Weights of a small GPT-style language model, trained from scratch on English Wikipedia: vocabulary 17736.
Each number is 128 + 32 x the weight over its row's rms, rounded and kept within 0 to 255. Layers, rows and columns count from 0. Numbers have three digits each. The size before them is the row's rms in percent of the matrix's.

# down: layer 8 MLP down (transposed), 448x160, rms 0.15, rows 395-447, columns 32-63
# gate: layer 8 MLP gate, 448x160, rms 0.241, rows 396-447, columns 32-63
# up: layer 8 MLP up, 448x160, rms 0.269, rows 396-447, columns 32-63
down395 113:107114118098115138156143110072134103081142089094137089096143160181130146111152133122122082157119
gate396 096:162110152167091133150139154098150188105144148085160112169153113148175137171123142116144143115124
up396 094:105122079135091117118121145152118108165127130091160077129141150075078057198138138082123172117057
down396 092:113117154124136132044108170098077108153158173134145123123188116128074149154161122161134131098158
gate397 110:068070153160112084086153128114104122072035179151097138091147131105184147094123089106078112135215
up397 115:131102143150109165108088127150154083071108121080125091125195151164105130146123173112106139146147
down397 112:097116147147106069082107089107116114166161098164128124071156113080202126086075154088129169121075
gate398 099:063132131164186088128105134111119123098128128169069111091024160115073086156053124136169147139145
up398 104:090076159148132160089099125111140152147136150095126143162155159173141127113121120091119099097140
down398 106:080098177142105115099127117148133090123183129105051111105073191092105162143128091143100143144141
gate399 103:127153149120115113144113155123149149174126100162119127122101109119241123048093141152113178162104
up399 103:123188077162130127137174182136149123117156124190104072164091121110149194112161129165129153162084
down399 104:146072065127098157066135127109112114134120075067145159174144124125160039142119129111180146098116
gate400 091:123147096084101153154154096139142102139149165128125134170156137070065186128064122177112160135085
up400 088:134176143110095100128119103055133155115175171151110156072109147107136093114076120130074168077145
down400 090:159137124157034094156114128113104112107141160149128123156188105084090255131137094152111152080121
gate401 099:157143122157126172135159111135164096101127145120145116094133099135106116073137133141157103101102
up401 096:134108092115100168129098075167141099104120166087071120112154116123135096138157056164164125126133
down401 099:142128135146113119156117149075160153102126150100103133150060167155153165133113088136145139149113
gate402 085:150149089163110084094089106162167194089115134116128131143136092146129146117103090113173146229134
up402 085:149135091180141125114107078173162097123141198076121097099124170109181048092068077159145155135129
down402 090:088104103086125109136109101141124089135129146046164162141094073109191039144119132133117101086113
gate403 087:189083146124173158114127155077101161147163079102124145158137130155165121099138160151162151133087
up403 085:092067129146072137133190101148117128126121082119097149038096089115101102106162094089150102146152
down403 096:143054106080135139128161128137158188101070113146118116097127142134166216147145000101048125120117
gate404 107:106143205089097101193167128158148137110078142164101144117222114134095119178106097174089099123155
up404 109:136115205145066149150158143160131152143140101098157104079151132169135150123136129130118155142139
down404 101:165119203125109153104112121102139152135184195095108111110112121141143091134124181123066168133173
gate405 103:136151155113127086123103123111115083117097169111077119173086135130111094143136150132165123188158
up405 088:182148116213162140145105146121134151127086140122131190135174117114132095113111113130079167108076
down405 088:108166159127103111125129107142040080115095139099086118157109091081102135153115178138170143187169
gate406 108:157096157143131156103119105147148119111127115102153151087141083162141123128140117162096106113105
up406 112:188119154150122122100136139106109176132130150110098142148136122083086176149085151148126110153101
down406 106:135125154167096083153189158090182181070155122113121099190114129103098145108083107152127160141074
gate407 095:161072134163099075124128150180130170139115160153122116092136115078150134147140077115208149127143
up407 112:136118094126157171179161140113122117062094122129123125142142159156141164160159068067144149173132
down407 110:109103123089134174099136128116154114139086153127088106103088125110148208126130110145100177138134
gate408 108:106117122119133088098097155087130171160161128119164151128107136105170125137123148145133133075126
up408 115:150131122123108158161055114111095146168149181139074123126102116128146049146180150179123080134205
down408 111:079092104209112175123159169148114063140166142097098115124131072125049065121125208125070153129168
gate409 115:149104114157159169184141126120106130122130117135128113139138185099141099136073104144143125142182
up409 119:136110091075103098092156082118110118148090138178138091119162055095149156093155159046189124149115
down409 113:123122097079155100109131135166147153202127114155136142061167093161171097093120140180119156155123
gate410 095:198107079128123143167151140101104113120135114102083136141134145146132082082134103100095146104101
up410 088:116111160098153133116142136193188141130075182084165101127122152126162111119125153150137143170117
down410 093:172108164107085101139097081191015117126130102150110154100056135146140189167102119135160120085108
gate411 106:137129154172122159100100126111167125125091158130114116185092178112145120204154130084135179083100
up411 095:113079137187158083127120140141098116125162177141122100162139103133082093128084190088131169084146
down411 095:132096096112118094176137121118097074139176165154162141166133086209112095066076120163130089133143
gate412 105:163078188169168151170148106115133146173132129155151141108145113091120130184129159092177097191107
up412 109:126178198089183151122136177111136173093112080123158159131107130140142159166114106152145103134123
down412 102:149127119157149130118176049087116099157096176086076207147153163142091052097144080102119162075196
gate413 096:148122111114131133171174187134115107092095117161121076111123166192089195107160095148111138097175
up413 108:079124153158077127169096097109143143095088155148120170195137121106145171138186134158083126141108
down413 112:114085178139135144131108058156144096147110096153127121120131124126127137088142193091125160129095
gate414 105:161146093123107127102125112102093135123098128139155200084188112111089077146133057125165110158106
up414 103:119095137135134108111145140134158178179077120176157126099116118154155136113092188140068118132156
down414 096:101124170197109112157125148098092136185151115173128099074124158156142203132161090157205106099128
gate415 105:219152080138096176177128122077120173146153105159141101127090117159139115137115107137132088153141
up415 099:140121107135118064123122117128123144100173091135109123149138121159089156178115108184157092103100
down415 097:105093097139059108105056114105135149197116111138105082113146091132128096143097178067159129081167
gate416 098:181093097082177071169082092144129160189130166180157093108141117142115117141096087122115167088135
up416 101:215084125182127203133129197147126143095092133188133130084091121171102095153076164113136077149161
down416 099:126128102187173133184147151102134171150172125174161072154133072182131064150133166095150092151086
gate417 081:153117159163097143168125081138158083155115094164098112109103116122109099126160189131147147143179
up417 088:091160095112157084150094086115129104115136097115111156143153096178178101060118111087126138170089
down417 117:139093147122192146119105136101124168110105085072121094099168129111162167115135062150168140114101
gate418 097:131075112173159053166118104148104103160135112088107196123155133070176166114136168056166156097112
up418 095:142168124176137104102180190125144076182098136144168099169122094106122104156122092059087093161119
down418 096:125124102133089202105131144089175118178082059114098086143130086125066209178191090086067147192106
gate419 098:105082129154177123170084147172137129191101121147145154096162136114147111132149245125158164095150
up419 102:166141155144129097143104074165174149099137091127150131132066109148164165143125139092148125139129
down419 103:090128133117126183203133093148111068163183151100123155090144075115089185151152114151129111052143
gate420 100:097154135102085153116106126154160142126088132200131134131157115225162153068113145142133138135148
up420 098:131124114127184122110145100134100110138130124116122081162070155145064115228070142109129171116158
down420 098:066098140116109063152127152140114163155158108175084123113119153113165073098157076133179127143081
gate421 103:160164129121145137112128078125100129117147105125108076147105085123128181138121153098139157185093
up421 117:131096098147130086147096154164055107082085067097112169075144122094144132121146145142150134102091
down421 108:136165131103182152159106134132144073068158099140142160190131138106153129128102187098085110097073
gate422 106:107070117123100181152104106143116143114135144161136108101129122094181152124154121051115162095111
up422 110:144141097095150104170121095139114099095129112117121125163094078104159202073147095092212115108159
down422 105:129135132071176117116168117125090167100141082151127169147165141169148089121113133138130094143135
gate423 097:123102149117125141080140079149095172090092123140122130168088090125158185144065106131139132173136
up423 106:129034140100118158105095121141154205129089167150124129085120130104117107176139137133090125069113
down423 103:103124136131118172144135130143079144103127128131158145151153093150114225127079066137173130159082
gate424 105:145088086145171191133136115089082150131086157162114128121133142121183097098153111116125130109118
up424 114:109102113125156152179185167080113128119141128077141158090147050129143143111114139116109124125153
down424 108:122143109066188170173137170139142132148111109134137126140132100110170130143152095106080137135101
gate425 099:117116115116125126156129174180120127087095182157145201122179123127076161128114156142102131132114
up425 099:065175075150114176106107110131088164109074134159099100152160106109077118157119060201107158148120
down425 093:100134113161131151139130127170107154109070131187080128138189112145102242124122086179151102109112
gate426 114:137105047113045113142144184119103144115140139150123193120146116171130154095121098081180133117132
up426 113:185141177119175083132124179192128072158157150126074166109064104092134193167159161118112174146152
down426 111:162142147151207144099145139103124104152154145172164138218107135143102154101132158126116146125134
gate427 089:115108120117105203194144125112135158129117022122128126145123114119144173148069148120162120108121
up427 083:111087111150134085165148091110114097109134101100158132162118167170043125117143092085159162155156
down427 095:163139152124121109135104134138163098169145120092105083149193155131108198107118120121191125132095
gate428 098:109073188096208161104141149100103137166170132161178105155081125139123129145094106116053089138136
up428 103:076122141175111099078087081116187115182103132131076138100130136158132160127126151154157147092183
down428 101:144098094101149186134068158135110158137150142116141118172094153145145052136137152129068100112187
gate429 098:124147128120114155127110158133094178132147199144162087145132134162173014130098086091235131144153
up429 100:100121137169163140128101106087176127134142099086086072182131091120146107085138192158096114107091
down429 102:155140109111144097170160096213134108045122124155156164120100076102108163117149143142164092159092
gate430 100:149090087081126130181088116168165132153124086089106156147063075158166107102125091082204134115154
up430 107:161065121123129122162150159174084143143094094131135179120138137153201127126107110176139153106109
down430 102:066124097137084086156066142109155146178153136134138117123168173177126102092116120069150086128165
gate431 099:114156079132152102130167148161126135169106155080110186132185053106148086148129073196157171076135
up431 101:173122128101156097077127093212101114140155113158143132122103108076113125115097123157114152167133
down431 093:130082214163175136135156075155071106141172106091157133078079146068161075090152041126126118128193
gate432 065:119200168113142125120102092119145109155086082112076114160132147137162130123204195131115167183090
up432 080:164118126173129073130093130152151191125187116132096100153147123091090077093109113163118159110174
down432 101:136107118086145142138125145141125113108078133136154135098082116158160154141107119103151120175093
gate433 102:112104089139130124128136124186171136104167101117159135108095139088160154120156145134144112174140
up433 111:107116140081119133108168147139118119128153123178149182114145128112235110140076100137085125127145
down433 113:120163153098148148120138192156115161131123125133128117134114145109185071102142127162133117113138
gate434 105:106100138133090117156056127185123119153098163127123171091120209104152157107119121159119150096139
up434 107:092150161091089131160091159103172134078102194048132134061181136180123123132075133146095193150117
down434 108:161121169134111129092192093066112137109132132083131123185114133120176093123124064126134090148097
gate435 099:199089166166101071166071124132154157120133133164110126155126138138100104085096146161174169155158
up435 096:178083106185081161150125120147118207118148116076141172138137146123138132132121129166119194132109
down435 099:099140092085099152162128088164091146086155138078114125139167181142142112178148115085091110096099
gate436 102:166165101116123114071169090125129087088098143118132151085148060152124161156126143147144152182157
up436 108:154078141104144096116089165106124154188094142083142116156149065134131081147068208126095128186101
down436 101:128098162124131172107147161143107165103100183166106124174177116093113186081136107092102079193189
gate437 107:070098093138132076051095148110130118100151131154128146083177182031106147116126104113175163088161
up437 115:064090087125108133127132156124107093147130104144117187181082127207138162106152150128164111084083
down437 113:136111083133118193135147142078170132124097139168106104164120082114112079147127098093099155192130
gate438 089:159178128148148099122201092164097134082064073131145076123100098064179164119154162145106153117128
up438 099:158137168112111157124091131186137121139114144131142104105167105103098081206175070125121118140168
down438 102:089108139114147155052119129131158116129109182111129127139214189202103142134185115135092138118136
gate439 083:097134097183133102140136149161138080137134093095117106204138144082120128113124128136090140118093
up439 084:189148178158133087148124099110216125172143122139169113159104109141113097119093119154090098156146
down439 094:166104144079096130122139102189117123110154119083177149117075148157179175175174199128136089180127
gate440 105:173167108142184127112142085101176181084138174153070148132140092146147105118076092106118099090136
up440 118:131132117109165158110159168055098072156121178109102087110074091121146139119131147134169154107149
down440 113:115186096114087124116081160160164149065128152196076134163168085138167184117151036115136148073125
gate441 100:105148152142102121184095077092141121120183115119088131105092114150126099084132119087131146047066
up441 099:192110118200122160096150128092135145099120088153178116130124108142093127125157087172124141094074
down441 094:106147098099119126139171168159111158151165101153150131140114156176149232118143054153046122124096
gate442 092:118118119150080130099116148155119148088128112053103179126100123121137140170177168088115079100053
up442 090:121170120153118097080169139135151138102130115172137146151123078169064198118123186149126136155096
down442 087:144047128172109073102051073171137144164176129092127086118106168123134144110101138138142168120147
gate443 103:122101151148132127147083086122144097093133155153118187105088161100104133176179171204108095138149
up443 098:154103130137146170106142170106107113152168146121156114138148130120112089174098172101129135153118
down443 091:151114149109072183118095124118087195136126054098111135131123068133162129155100165131153176121157
gate444 103:137138061190145129109122119120111123119105144171144142158125162183126148139090142129129107071115
up444 103:089143097195154129157116105122181118133110137096150090133059135125110121149163087120131114104110
down444 097:131083147124107163140119116063117150148123116147037111179127093080128095073177146155145122150162
gate445 103:093134126130121129122125138163111149041117163130118110158143155141142164081145122159163094156118
up445 095:119137157047107136118107128157080088117122141123194095111137126153118196135087114146100191113099
down445 098:102113128122180157092105171143125102101138140090142104110150149171111172075120122110164153189129
gate446 102:136143094099156158131113167140113146064093202111148083098133161170097196155191099151104136096155
up446 095:120123091072142185210152154198179162107112096130077139096128154166107119142122164099090126142131
down446 102:105110112121184180133160146154180130135125127141129118144178084192116051152108206147128141123110
gate447 101:062144140135162165213122159158143123143164121107103127085177119120180153135143174160168119133127
up447 097:182207088101096132132125107143099090089073171129133051063107072136147135106133132140113154145117
down447 097:066141115126105141163133149131132109129192104148127110110200147053094045095166210181142127135139